python train.py --num_hidden_layers=15 --hidden_size=96 --num_attention_heads=3 --num_key_value_heads=3 --head_dim=32 --intermediate_size=384 --vocab_size=1283 --hidden_act="tanh_gelu" --norm="layernorm" --norm_place="pre" --norm_eps=1e-05 --positions="learned" --qk_norm=false --attn_scale=0.177 --bias="all" --tie_word_embeddings=true --parallel_block=false --extras=["capped logits"] --init="normal" --init_std_qkv=0.0631 --init_std_o=0.0 --init_std_up=0.0631 --init_std_down=0.0 --optimizer="adam_variant" --learning_rate=0.00343 --beta1=0.9 --weight_decay=0.047 --lr_head=0.0244 --warmup_steps=398 --schedule="wsd" --decay_fraction=0.802 --decay_shape="linear" --final_lr_fraction=0.1 --batch_tokens=32768 --max_seq_len=128 --doc_mask=false --train_tokens=128300000 --max_steps=3916 --dataset="wikipedia_en"
Each number is 128 + 24 x the weight over the matrix's rms, rounded and kept within 0 to 255. Layers, rows and columns count from 0. Numbers have three digits each.

# k: layer 11 attention key, 96x96, rms 0.115, rows 40-76, columns 0-95
# q: layer 11 attention query, 96x96, rms 0.118, rows 41-77, columns 0-95
# v: layer 11 attention value, 96x96, rms 0.0968, rows 32-63, columns 0-95
# o: layer 11 attention output (transposed), 96x96, rms 0.0888, rows 32-63, columns 0-95
k40:171111143096137182145112108148135108116114149166116115119097158090129122131144144117158169133112094104143115137135145084108107142109125085133130095110116122139130125123144105144101122138162158116139137157110108116141087129151145114156154129100119152100144143151061134136097126141108186115
q41:140123125114137117117122094155121133146111152130124152122105096154138128116130104133146102098141080115181153156151121117141131105152104150180113124148107133147110143149147103122115120143092092117146124169124103127137141166139077075152137115151120144137130126147119111119113109106105148081
k41:117109120108167141103137140128132111126150141144147109156149103111102132101134132161117132133144131114167113136141132116133138114075128144148142119093145100117100119186141131115163127139147129122137135123119137133168124146104137139140115093130144139085150156116109036100108104154121124095
q42:139151070117124155138120124158128155136131139128141112129114140128101104141162103141115135129140125142119121127132132109116106124149102109121107117092139127122102151135091123114104161116139108110119120130149104101125089149146117181132138169101143115108132145124123152104132111108119130115
k42:146142115136134110130115131133118135143150115103159107134125163135122146154120108122109125126138114142159095128116119125141154132159129122122155124094117136154108127150136093157112123115097118150144157074115092134111105159139112116125144155155115145111098107116116182136134152141102129118
q43:093192147100117121127130112133123165105132160149140112122128116105120116105106144126127110101136145152109143130123112113132091118115101104107074151095159127119143076111096119109149125137145162113132131144153167128158146153096146152158144129125119135142115146125112118087125093131148116107
k43:114142162120099136159117138119136137129128111128141100149139137121118148119120124117176150090126194113137135126125155123126173143125141118126102138132116134111130116158131138127122109145099139152132134095113130101143130111114142121154169133136078110170102110134098160131109069157120145086
q44:103120097136120167111109146145096144110115093113124123184099155144112099132131117163119160101114119069128145093109107088112124098165123136172103124118114124127129095135157160180145127119087129111116112106097121151105120151133150143120114111144156133106136143170139138131134165143140149106
k44:082129128118118149117114153129129132155119153100135104130093159096124119153131097168138148152103092145118122129125128121143094108132136129125136147117111126133129143132108102123105121089116094085172147103113118134103078101176101168124128156134103101107158132116130171083124207129150130142
q45:150112175140131142115113136120134113121130108147123142129125149165088159183130148104131120145111107146129121118114154089100130133127121153113136122140105117131169104142103110126103145145178095146153135118127111117146138108092120117164130130135075120157130107147154130112126123080173113155
k45:128111099113101137128107150156140132110119142196106084132134140142135139125119145084133129147129112101118113119090130135108137148133113104105145088138101115156121123115137163140145164142091122079129154150126148151109138122097121109103172142116102116147128092115148177124141114088105152155
q46:133169101148115149118184115155098138177111143144154127146105117161134119132171129104124111131125135086091109120119135159155117144100097144122158119128099091141124119135107156127100092118148145075118159158115131140138141134111118135131122153084116141158094120122146118081126130129145092151
k46:168094158117127092134189132138134096134117125160119131134103103127130126170141096159098128129105148110163107122135124154120145123085144107085131157150162126128127144140142120127114168132102090168134132117092126122151150128134118105141135151114154115119100113144107081123133154148144109134
q47:109097102161117134144115169126107118071120156122107080154117140137120097136112133159142120153178147162163144129135166095116129129141108130154102145115120115130097099123122148153149175128124175131163152168132116151116092141196133103117099114102107087099140118127115125109120126122139144131
k47:119157114125120143122090125127147135140136120120125112136107144088100134119139136155107085130154110130126140152148139104144112132124103109150129167144136096103101125130103146103124161128114151124156172116154148139117172143134120133125090125146140118095136142087123065162151109094151133154
q48:141109153157140137133112120110146111132097116147153130148139121166140105144141130149127161143131134090127114101113093115141141152145152123145150103164115128137161154138131132150152136137128138115111110152114115127141139104113143081109134092112106122130157115140178130159116159131086151123
k48:136128158146143103109114102135141107137093157147102167139127132125117087096138149148143124134130102113115143091118125141128095136113109122131114121153126122121170156126115119123125154119143124087143106137144121130120120117135116139102123155118168105086134142169108093106099149081124117152
q49:132135111110127103117122104119118143145156140113118095119129137132169134115126151133152134139124108108105111135137134151138129163109178142131165172145140116093117180127104151126114124117129140113125126140103131140138100128158124091123130093111089155120116154150121142132149152137121156091
k49:126123135117144121117132118138128120125131148130130133133105122128119129145100142161144126104129130109146141135135117132148102112085129109139111195160179149084127131124114144124130130107144145131110122119151121136132172138086151118143096143135193132107144140129107059130111129142182112134
q50:149090138099140123085122126123151115135133112196113157103154102127122143159160145074126116160124113095144129133142137139127128177094134127111132140158143093131175155136098105141105147146127167163122094120120118111154123126117106124141117103137128129161154143130132125123104170131130147149
k50:160112105129127133094101140166114125104075175141107119142116148131139138137153134100134120126109138094115152142163141113131144125104144116099138085132094150177139151120118080174122164156186148092115130143138126166112127096126143123102109112130153105157107135126122178123115149120107130133
q51:162081136111109111144117105143151107154130130098135088169129163121139120149116158136112134091107112146136123133108115116123155127141108109153134087154109125132143163125155172133178126135140118173103121134115150164105071128146131103136122170121149107130151141156115112174152141124101119100
k51:176170120092127084119152127156163119123119182120138110110140118136120149096126157135143126115139096148111099188089120117114091108123093133161167136122137120108143187115145151123141077095123120117132131144148130123145075155135126154114099146142102181137152131128114106136147115127098107115
q52:176151108132140129133103130139104141137109151122122128174137141149139151113188100120165104156119116145125107136085112123113143121151151159095132150139122129132135142102141129123106131146130097129130123123134097114118113131098089111130157124083111163129096126161125123138117147133126125113
k52:126140142144141094094142149161148137113132120141130114145145149136117103136089117157134163140134131141162120078090112119102101127128146103111133160147136122129123176149161132142155144117136153105119138155103141146128129138081111129110138108117137142096097142140099104156125164120161135125
q53:160118109139131142181140135135112119129131106126116139112099122133123127099149123114104113109150133154113107166143159100122091179117117106127127119076141139137118115137093108134134119113145107123132097140162121109099109102163139166136130131119144123118119129121101144105098150118134144149
k53:138120120119113144160137128102111107120134143077120108126124139148131161116128134102092092126114104135141107126108139140143142179160103122132169128101107134159127129137142094166101122155130145135112144109119134142105142129149126116140152123165114108130113116119131142139117125143132137123
q54:130130145146104112148142142112150102125089111160147141106127119124104143138115113142092156115143108152117146141102102087173177097130119117125128108136147144115138131126161139155116126114148137144124126122131140126154134095137148127102118112116111107175138093130161109103166123121120167112
k54:125151172122157160124122129121131107136121142134126155108104158109139127092138113097137131139079149149097148108146156156158116126163080145137134111115129130133166063112152134120111140133142113109142086154143140117110143136092126142125163138095099132133124124134156107123133176114087082146
q55:118100150128101094124128134083120153100124097150121128134140122080147124125101101155138133096132105163103130131100122144133098117099112131146085115137156087136123140127104147131123144087129124136099126104140171100106133103103110197150086137134152128139154133140144116093135136133110130122
k55:114171150141103095156127162098100102166121143119148129119108156119150152145135105109121147106081126150124140157137096146116144061120141155138127133112113107171138125124090097140112109117158124142112113127114147126131141143107103136105148130126075128156126108138146178135095139116096119126
q56:122115122169138096127130101151144146124122096141143169115120129150146173110172151115146137145132125102130103129154127154166150121117149172111119168130113103116150138113149148112088128141130157130158159143114100110127114102121119063119144091104093125122110130162149127145133144132111139139
k56:121110137124142129097136108150123116121137171155111148112134104092119087116119108157146100121129131108130127107121150142125104128101145098098099164143189132114145131152106137125144152164127129132115122144127131139141156139103144112140127129111182126120139166129117057124133131108176119137
q57:121136145125103134102121153134087109141099135138083137165144151079135149133137135068172151138138090104146131134093105138135124116106166129138133122100107096101141095144144095118129152140106113086127136157137118141132128132136120182145105154140171144152115167128141156108122111116101149123
k57:104101112128115136148107145108146129157107152088128146135138152138127134176142103083126156142140151137117134091122113117146130110119121162125163079122126151153125103099119131178124151133139124117129168126101144133133064129135115119090120125130106126128113119108127213148129145157121156128
q58:135146100137133101110131146118107155121121146128130138146141132098138103156137114144129140117131108155088133135106120127103094099116149097117137143148140119091143138120077152117093119125115092081140125113147140147155149155117138212137124127151147158154116145117115083110143137070123136103
k58:096149106133089150161124184095135128124145123135143117131109128130113139169121091114138167128114157132109117097163097130127140134135160144150134131110106133154115095099143057133086128103118118093109145106104150116137100136095123129085155127125102110126116061108140166139114168160110103138
q59:147148145133078141106079145132115146090096157146134102173137143093126093137081145096144128128128129106116174093078144148127164121129159098117088087156134101151118125115126163134113132133109133122102123105139140111133139125120101178140137143153143110148100163140111155120162124109139087139
k59:151138102107110111147114127127135142123121144127136130126123179125153172148121117082143123141134134168092104122154112131089157124165152146110157104134109130168105139133133131156135125115130116133143132122148160111128072086118105144114137135103088144127115105135114236131106136141117147121
q60:116108123129131123108165119122143108150118139129112154086125093123110184134151125102138115165101157154139153092135178154148142164133142128093121133105137137155119085112085092105146159161144164137124139131101133082116173142094139116119155106148112158124140127122171119133163104129149095173
k60:132106103137101122117100129130115144089106127138103154146170128136094184139138147101111103134147129125104120108121144121133148118159139128091118103143084145166117097124125167109128156175111148104103101139126132125123122088140132099129146142107111110151131166146170192116139135107101157152
q61:112134112150115088152111140146085157138129126113148110110132127157146133139107118138131130149123114158131107122112125101092119138112098169116132146148104164135161109086147111177112085108119113125163096104137112121136112144114131145170156153136130147136123114152130133118122113109132171110
k61:080127091135128097122133168115126115140105104132123114141086104138147137096123104146123152136107153100150117120102128124124112153137151120101137156129121150132148150145126152117138097107111111135124143148125137117121140222078122132114152130125151107115122118109137111142140113155149120130
q62:103131143135085121062083118129124165151161158124129131162119145154124120113137149115145110149135122094119114142099118131112151117129171135163109115128115121121151083134105131149106150139146095122099118148114126095109120139128131142117119140162101116139139114139163149149150173132140114141
k62:098121141141142152138113120108111133140117140129099123166113141133142111173121101130149142131171136121122114140133074154067114086121141120097157123158128133143072149114104135111120126121142125121133134123163101137123096120153093129128169177120145102116102125132111151134106145126144133145
q63:119113133141141129107143101127124145119125090129129147131110187140143129112138159135162154129123112148133106137145153144152112108111146142143135166122140127102139172114110150120099125112118133131142137145110123133125115095156121062117101111120117099111152114142137124131143143118149137112
k63:128131131120137146105143133141149098124155144134142138125116097119132087109103135160141115108112122103145145137156120140119107113092111101135098151126165112104130107144094142121138141149125121158112132127140145150141163156128139128141106135109159128127158139118080045132136150113179111148
v32:071167149132133108122139123127165113113137146154123156131123145200044156154111119108180137118173133112153122124135111137103162115132087108115153105115154115137138132126121131107128132115119129160107124137159126094088125153144139131140132118138113111099132120146149126131100135127135161121
o32:136059126110134140137105139128094170150107071166119147090140161112141136113150123160135130124122094192147147131131128078140124150138101143128110149122136116128110124135116112155120109098144143094120129137204141124166080119115106108142119129146108154138160140113128116122135100122096165142
v33:124152105157152134107159123164147104088125146103175133105112135181050140101108131128099101122122107121100135129152089136141151110156137149133095110116125136098116130159111136111087111089130180121111135135090110127167151115127178143151078123100085166116132173134072089117110124097148130133
o33:128106128098134112141092116145148177104135108120127111112161134126149134152143113101109117112125105159163117130126155101098103114156114124139102078150127143153115135160117146113168143114132148131134098085159137162153090168127116060112122175142101130115146105115111255123134130079134127116
v34:107174116073139141161184130132169115160118112146129157128114133119091118116169124124135171121108128112067127123120119093117104119133121167146172158150126143093181157068151099102106119113150146123122138118121137150142153115117100107103081140104094106116119114131139142138114114169145123135
o34:111110140127117121104162096120130052168133125115120139106117114168136140126125124151164112121135173106137159134171149187163116120131137157124145081126168121147084065159123117114177180107116131129153188116139136129124120088125168095117117109131116169140096125133119145087120091111100113140
v35:145123111143142157128141138166139091128168121102157136155157121123161128135115141138075117159095132111128140118103126122147128126132141124134123119159122141091120133178099137136133104139144141138128102133144141157130141134125108145072113107102163111142102120122118133109122109146171112105
o35:140152130087113129162155111139109138112137163085114148162087154138165082139112154064139156119124147083143143153112127137134139105166151134121170102128129146127122122127146133104121149130129111121110097115101111172104121165134109069141132155115124129119099148135139140128142145116132105092
v36:099134124170126137107134115148135132175147093121163170162127121167105141119121122138159064073142144093144090137169116147113103149136127165150073118110093119131077118111164173134125153105069153112088115137144094100141104142113175139141107118129162143127166114113109136152124130141122145123
o36:119126151106128095114128150091132135131110080178139149094170119136130198148118092097118145151132117182197154102134092096129159133111103111113120113116127119123106125135121120156131100082138133117089133102158195091148126136101137178122148152176121097126149080112143137150103137129122157101
v37:100176135142176098128171106135126071108138127130168103136127166095094125136088121104112177131105129130149135101119142116106110111126151135109182103113126098096151152150121158119138073123165094124137122141102143117164150132135142131110076103178127153157095107075183135112086100131178195138
o37:147077114128109119161122090155068125141128163126053164126094152127122132122159160114180111161121103108076122159139148154132120164133117133125120113128122154130090103129135132164152160141140123085114130180136129148107114107130087038170154161093112126138115147162110155138137140137119105129
v38:119123149112143133131130136147149121137153102135093129123121118127112109141119111144146130159126131125127172110142126147125143175092134146133157121110140129101132110145145096077146159110123131167126118115109115124089100120125153141140096130075127144108104136119131126080108115119146168097
o38:111117126145110120090146143117110128136104125136157122137108122142110138149142127151119141128116084119131131158154115115136103139120119120159138118156140135131118094151121120138138123119137126123126156109151108149113132145117125036116142131162077129126120125135113151125164140158142154127
v39:148132130032121176182160135120118159116114140161117151113114125119181144128142138101127137137143163099108145156139109118099131110130107134106164128158139117137126134114132163066137160124132103121149174141119146153127152135107063112160163128108121110108130129150151129132131128162130104142
o39:138122119136162125134141113137175078158123122097157137132103109156102081135137113194088141128133172107110137088157164139180142098160157177107154112118158145109140090110112103110113123140128158119139119107146117124132162111114155126133095087095161091182095156124126090098121088145143096155
v40:138152152178108121122116147143084155156109165131156168093161087169134149121113135102099128169083130053141129142143143165137107088116130136147116109124131133126149119062133156117121124114103144157124092122186159139132153150143128110147129121146086125113149107169157152106147113138151120157
o40:167104093095101166158136132095153110099160087181135143149127159094134160156127116104133107108138140164190136097131139132108170132076176150115160146101112127132109094146121117117135140102143118073071146122123136088109109131126154194127112107152147090127133135115150138137063140145105125142
v41:142102131204109120097095118129122139143139108125125088121131088141101147127119099146161091108119117129107106120108114159101148147146143095104092139107087133133103115151118149149087130107119172125139136151157104111133124146173148120120120128112145140130134118106094118164154142174106139141
o41:107170136133150131167106127117142158128135099146121156124154118099142161133122126112126129129120117166138117134083098074129120137116091100102098126128148083133123155123121121118106136124122114133117157114109140098151103148088099234142142159173124137091149133098142162149129128118129148104
v42:113173121175101135119143145133146136091143100119148183126119087139080148123105142113123073119117134100121137140145101172139139126115124135146147109128103173091116150124108153157125114098151138139104107129132146149145139105142159133147094084091132138156112127116121097104116111139148182123
o42:138143141123111122119126101152112171153126138147117123137131163101156174134110149081127133142141092138168127130138124118115120114139120135133133108106109105155103136146135100126130133102126138074124138145135150117131094161132103126123103142134109119133111105110118255106102134139131132110
v43:149135152094130115162157090141143154131118129146111123149131135137132130123177133156146148113177121141081090075094153114110128171113071127110111137108133135138155126118146112135111120114133133095156175129175087120143107140154121135148108149149116110076158100151132159145109112149146127152
o43:105079157119157140122115144149127072140111119131122149089118099147118123122145123127140117147114143149125152160129118136134135123114142150141102131146127106117178088143113112122140161118131121153139123144096116121140176137091134214132125129152113146148143123113145044103142110102115105138
v44:129137176110134119158137139148106148134122129149104125112133156128126143135182156107176183114144093119122152094091143105118169143112118112114176156134169088107123143111104141136140152124117122117168157132089094143087132136095079108116089122131167136108149105089163127071132128137107104149
o44:113111106123149133116135154115122071154077142098100171159094136110109114115104128162144108129128163148085141132150119128126114150142079136156128100174130115135105094093114113096093148134112104131140139127162147151109145111167114198107112136092127131145114149158151148124173125148126122152
v45:126134136124159154145160127133142119117157157113183121078134145147121115113152112099110131157180101125152135143130124121139091044160164161130111123140157133071133153131126160083098140100122143155160130150113136149153137116126122144125155081132089115108108178146107131102120121108153122136
o45:139113088080119127181116122141161144109104110111154123140117163169113084102136102115113134109133150116114130104120149140137135120163147154110149076151141170171121129147117131115138127116127154157134083094162106151148106126139172021130139142115115148114147127147103195131087145108132082153
v46:122091107144136148093144139111116136149116166133100140158067052148146128101146125139170146112081172143100089161151185139102094136098115140122128121134154114172128104107141133185171102134081129125129162138178151142084099146076137104116144150156162141147096107131150113116111126106110134150
o46:116107119100115096106141136112125113170154095141106099113165168109153134141085127146126117103129148126159085123166140141114096114105130105177133205097179098095079159102134120167107112118118146107075124105144153131139145130147098255107129151140136155118172108118114085145126140152139125132
v47:135116103082107151145153146143118162139155078148113189124108112062172130127136138167108123165158124120158130134134173131120082167107129103144137127158136141108115168110104109128119115127111097115113100147141124124119124120152121121079137100139118172112133113143109152106107110133132099118
o47:104145121139124118052173120091133080163103151157174117146098123156109115119107113076149129149118123072134171127136104137153151110156163187118128122101095120136155126157162133136134115102124139139105120147117095126112117139115160137156133090129123129149136091141138100145129140160135152127
v48:140096133124143154134087108130091099145080173136118154148119139130187112108137130109147129127101177133112097157155144154110091164141085114136121155132120109126119097094157128134190113138133133100133116137158085169124122134120165137146110118141153109123098092132155135130151121117138090124
o48:145145130144124102116150133124145066153139111091125109156115116121107131131112088129129150128111145131151135128124162131128150130098153087169126189125155131121099086117129140107139141079116132140103142142105171130106161142137117176108137138145146105148137109114135068131110154118133110141
v49:090103124118185157095123134160103113133130145166099063131074132117165156111109139146171169128109153136102097154130149169120124197107100107127139127142125127144147074130164105147142137126088115083112129091133119132069126170146151113095128128154127169132127119131130131116153111112133089144
o49:111092110173128098110143156084115091150143119123133136145130119136121116158136111170129107111110107121171125171143134077134102123108123092169090180119177098105097130117127133134137132122132129122102135129141112169119123164116104219135119148150161128091166129130125042149145148137110149104
v50:148078135085147129139141114080153120147070166159072110126132160103127178116133142110150133186084120134124119083174129125136135106083116144134139137106116063116134120111147138172122133088122106109107142133144154110169115120141139115135131158163151120134154161124153136157157114161122129140
o50:107098148184101149154153148107091129124131107155137176106137078140128125117082125150116135118112149146124124104130152158126138154077110155135078145103113139154108136108127125141168128162127113097147133145109176080079135085145099188132127094143136095155146100103140124112133126190127127179
v51:141138173146132143149151114080143115120150120131103057110117174151106115131138147118127122137116120109125169106119109137142150151105074139148130118128136072152156146115120132128121128118099152108111158118119119128073138142152104122103163114100129136130160116167121130107164142180131137143
o51:113105081115163145148109169133104126100133130141115154141117105166143115133102156182114154095112135168131140159147102088125127133166105127117108114129137164146101116131126087133117111125135110143164132127117127128107118131143071151127096121137151118124168154133145135111122113144123151101
v52:119121142115144128136119129155093134157082130155131182129117154138127138155176155129148152090118125115129145151141113158123132151119142132137122130110162125145140091098159128137115129126105107118156127128130109105107132124157125103163080180137147163100123087158122125125111101107120108168
o52:131114116139135103094157142098148063144131093146138139089144094116099157128140079160144102150116155140146122122182138114114116141097105130143126147138101089093111108132127146098151140121136144109100159121139132107132156116137139193122122115144144100116151119115169125145170127125112161131
v53:132115104115152085147128134114143129125101128103168113124115136126076124156067151109133110152103096139135116148125159120122126170124100109115156111115138108142133132127117089128156124145107178102110158116124117113138117125130142141151122130131102102108099158182138116114093130117121125100
o53:163113141129135145081114099159120166106158154126118124135128122141104147137155166149114127113114115131116136136142142119081140150131118143144089135128124139131109125154102139147160118107156140130130104157117138169104113152116107097134121112111078146125159129105103090123141132108129139136
v54:130161090120145124147111148140136130133114123081149102127158114132093142138125128154131065155086100168139156147161121153109100124134172147113135126101077155084109135107111142150138159139171147108120123144104137101156091099119163157164084132113128087126107127119112129142101144138135151119
o54:115170181155104152094139082149126208108131138148131156131156095154089188122136140085150136133142128115096103100137154160104142154095114146148122110135089131167123120143147110133143106095140143117141136124119145113108152128073146059124145122104086139133103084094138181110107139127145126143
v55:140161099088129139149106146138127099150078141148136157120188182129114093112128112140131109114150119149119121088188081141126117140135158154125157118152125080106140119118140107112124127119152139120149101119140106109145141119130191130166133135152105111112126095071116135116083181120109147155
o55:124103151155147099120133118117151120154104086148135110103109074125085154132162096089157125136132135152096113136138170136148130176122139124133090133133126143155146128127132149131109132125133141163132169145131165119149148089125132036107114101137097124127124113116135151134130104128099139164
v56:124130138134114173183159114173126130061146110106134128136140133119150130150129130158110145152128150148098138123148113106130101102157160141114161133142112173112144145158160140106083120115135130126123132102166132181112140109145089123113168106128099106148112092124078144094131112137125119141
o56:099166138101127135123118125145164109161122137118142171128101116147143070130165113093119131115137142073137109162102139162140146097131169141094165099115158125116145116134125082122135153140157139140142102162105097120158151152099165067145109133102129148101090161129152104118089123129155117107
v57:181126103138131156119120155106143119137119159125114129113124183148142183115134125096148112097092161147116112098178088166128135120125145143135093134142129103086115124111134136107103086116122135094160108139103129150166121164175160132154089143110117151116104134098097135124098124103134134139
o57:138122133125148092156126100178152075139102083162154139141158071120115124131128132099141139122135136139130109121121184106140099162106114112131121101130140136167106134131136139121166171092126143136126136106132145132110142107129111130126115154121108086087133084122139178134146132125122118161
v58:109183146128137110148126145145112139161083133130132100138151129080138111145151105161143105126151068148143101091165104119140076170122122147097107125142132170122155166114128128138128110136166139102116143151100142111223123137099138149122087125166141102117146097105108152160134134136125096155
o58:094130180170120117129159119128115072128137170146098127126122100169117179108183134079151119149118158141080108150102124137105148124114122152120128106141087140146156138128127133136106136130106101155153125117116137110123165066099155156136144130140152141164131075113135129125093146091115111116
v59:061137141129122099111140144186118141105168136117165141111126143153120120111143112107098131112153152108143166130125131155113136096103132123157098137091147111039108138154095125137120118124117153116120070111106097144109121133096135120103153067115149151111120141159099091158120136091107130103
o59:160136108088123152113122139089109125145091118096130126168137164108139095122102108093146148108133121127144142118129113104134128112157127111152139090157131133158132151117137149143143131113101130122096108099170149144143085154166123110099141173108127136105146122127116255105106133136120126105
v60:093096114202101097116098122123137168157097135118140134140108124149118142124084158116141163114108118137073143146109164154093091130141109091139068119127136095109096101098126141159163129158124115119124108138152086186147093156139160125121161137126136182105148128103123143141121126105155123090
o60:184125133090124109094146135146118155101113131152097082170135128090126115133119133120123100128158119120161152140095129099122142130113129102140122163117113139112147124137132137114192130066110152130097144113112156132127140146114123214151128159149100141107139142140118081145088142126148099149
v61:124118109132144132093126105106117138127138171143139151148109109123098147121145103130096111103145129125125097119171137118102090110120111146131117137094136138174111119108110170138151143154107109199110153129130136110130118156106095122125129164161160128135140140104137154185117129111139096155
o61:154105125124091102146129125133129161108138084156108111105149156139130131146107133156134124125099147117127107152137136120128116117129147125114146146130138139083133157128119149129116116129136144110113096114151148113152138106110153230140151123125147115162114102138126045128119136107124142130
v62:209083118120128120111103109140133117131152106119115097146088118151176118149092126116153160101093109151124106098137126106117143108136181098110139150124120136134117101156134124147141106159144155115127145143112119107108138125126155135052166145148080121148138094108117130184136099150100164123
o62:104151136123161144142106101152133091120165139103113091109165122116127107096128142147140116131160138141107111155106123159155135165114116108076088143131153118112119139152160121132137129183136078151124137155118100144121097125114087129145181147079098133081097147109128058166169137167144143117
v63:110129125176132119117139118146140147123133142143177159120111130128155133124106106083134086088159091133098087075142111080126124106149161118104074139144148166116122122134120186153096128127138131137154128151087078163177134133105143125081110148173140104125141136102127102165100133115119122118
o63:140121142098120082171109141156127100126120132090089082128144157123151091104148129098115122167152145136115104144088119134128144130142109125092118087167147116124120169167112177096103132150109111147111103097131171140176122114134143210136142156108140139125111116110085176147145147104125089135
q64:093141088172139077117128158136078158134152115088110138158121117138137115127120114126146132126119138130089086128100126126136075111109136121142166135102094132138074119096111171131128096140171126087164154151123132170104100138111132140151115143092146111122118142133130111123149165126105153092
k64:108143106120124103140162156101181106187154127104132112097113105134113133144125123122113131135140126133126137152180130161126118094148116167158138163113155104084113112108102180105105162107106100109139070155119142113102160139117092118156139121128123148122184158148128074133135153128153138121
q65:133151085128111152130126105190087168149123122151084141166124143120136141141124110106126120148125133169100133146116148129050144148088119143105153149094098109144116135137133150123137097120146114094068126131131183138103136162148160131171136145136153136114084126104088132144117163153143122139
k65:153123134103145120129150113166138129136113120094124127115178148141108137172156117062139102193155181161115121083168132156118131111110152126077114187121108075168116168140075110107108128110097147140089089119116126108126126135126110091145143141142119145156117151158146147133120164143135110130
q66:140195114155086118117151172140124125114165171108178110170130089150160128094102097157078150154109113126106133144118103127143101066170135159125170095118173123126099111102127133093129126118090105139142130122108079094116145086152122116134152133137141129116101132167162119114127117135130160090
k66:126153118135101125130141148103104140130150093190159105175149105143146108104060116135132105122126128103102098156119097150151123117162126076125081117143147106087086147052140125102167145083143074144141094118128103124117129144154113136112139156103139120142107141126165099104166134130132126083
q67:140163146145135134094113085111109150149134152104148118153135116143109123140111109102112146115184131132151131136088134200125122153149145100127105122150156111088119159143107171126153138102110129079107125111190131101119115165133105132114119181138149122067106194143092133157116132070170130078
k67:113186137154129152121123116078125143118146120135151117132163131140109101120125119090105149121132128084146131096074110121117145123172164117143177102122132135153083117150104137135114129110124145164117087133116106113122062144159142113087141178132118103115134144162095187142134141162160144119
q68:105111164130103126104137095140151115124138137114173130150140130139136108117154145099151147149101169105138092140099146119176121135150149137116120111151128113123112094129110152112109099168196133164137128146102138163122129115128141101118122136137089127138150092130148121168133162116140106145
k68:125134138151140114119144117123113144117137146081087116110096077126150136122130123122110118153141112132135144168127119128137077103147101148149111135107153151108138150150160147120134148136129126138112070126159106130112151134120119130143138151146129122117131140134106093152173116088143153131
q69:114141162141118104129133137129131155123111136101103140117139115112126161106101091154155100113149121176100156077114143120113117121115100161131088154147108114159126161105184126142138101053117122130137132096150150106141117134096108147109142151117131123155112092120114119118127116128122104178
k69:131125170101123114102156101132152154130133119127132143110136160132113098122124139132175136152170164150114178123098147135105151097104127122128150099120145105152114137090141107144097106092154127105120181128096174116147128092154148146116155146120108122166145071135167155119103073127134115150
q70:114189103139138105158145134126134120130126123151125136111113110097133149126123097083105102144135132122165134102159108118159154124111159140093145136103114117136174118113158129122166136157127108086094151126137165111152141117114146092185122109122139132191055114112125124144158148148130101150
k70:119132152157143163129124146151154122167133079141144128147084113130117108136139083063151109144138164168104139149172159148154143133118161123104092127127132123116142079131149106147139170176108099134119165127101110097150138149090133103182128111116168168183067103117129152123141140146125093132
q71:106130122113143152112134089140128100129159145144121114123106168181117154145135142102111135118160116151147096142142168138159142120120146101107117148153153142131175167141071106157137092138151113129135158155117133159112102117126150065110112105108119138141174136136128132101122155113194142135
k71:139141138106160143119131127160118111158143147110110078155102091137109121130103110139091168116172116131178130156120152164110124108122103094140106139111148163125159139136160155090137117106090105122115124132132110134122134115106143077165116112130191164125116175143086115116132178096191142113
q72:177152186114159136122125156111126131118131144123159123128087119111126149104112114151109113092124094146093116085122113136129118121126115114151107135092103113131130153148116163120170101092118132106135103108144174142133114145073113171104125165147137101092145150111113116113163113119127119115
k72:134160141142109135123129124088115148141140140127156089140105133136133121139130148148191128103142109158115084116132156127123123096126124113147171119123139097154152160133118121119088140118146137086122147142116144092118122089131129141075153143130094118149158137104110173117087084176116138136
q73:124112127093114109105143154111102139141137127100139168150125153078142129108113111127111103105126149110085128143136129122136104119080138140154117145113127138119117138088137151142123129136151096069146163159144100143103096126147121165137136107140119146112126161143109114057136137128108124121
k73:147152128132119151134128141112136127141140126108117129123102148108114179145081140142105130109130125114090151146144151136105152140110124136192130141104112115106100113115085115101121090116129164127141134137138139098111132147097139127145138138107137140175143155110128073135101145147115151101
q74:124140122092117102157121137147134154140086132080130155075159119142118143088149118143140127130123086124094117122179122129123117100128101124136109131098111168098123101132114113127071130115127116136162125121147145128150123114109081181140159121112086163146135110108127119118120117141117145127
k74:128109144118096079129131135099131115101102135120124156118096133127138152146116127138136124076131170125089177142154120110146133091090144160102159171132131128121104154108108112108125146131140123118172151103127153106150131101128137152126106106136101116178116126139135055105134098133165144155
q75:135170108149159105160154147128123136124141126084136106113130143122151127106132083160107127123128113156097107131165121124125113131143097129140153134104183114136101161137156110124148114085144129130120144130144121131125131089158110165119149164105129078083087162099102164127128120119104148121
k75:150117123101127106137119110123182127144147104146177124124143141137118116119070077124122157119111122137136077145138129174137126130110136135126136131128172102080099158126099105103101127087145117116155127126131114098125130110160137144158119182127166099102111154100172093091119111135112149146
q76:150163112132095079152134105203112144132176140111100124165114138111166110116130144131129099109130115114123072137123093124126117093122119166148155136130149122133133120107150133145127111102104132101083159167133096155101123175143128093153128135143162156161099131146100099119127162126129156103
k76:158136108112156133115184149163139104162159131157124110147128112078131095129113126114160114134170155131094103125135139170097116120119122144105146140112151115137086117132115137130135118098083116134147098147093109171116117163164118109162118152149163170141103151140124079122179152164145121111
q77:139110110113159117157124129149108154140136121127103086152108074152107158157125133129135142111091111129117120137111070164134110118132095093111140138123119083115097139166160176160133124116135138094111145135113143194124130134113114137139122164097136088104125119137157140169144120114100092110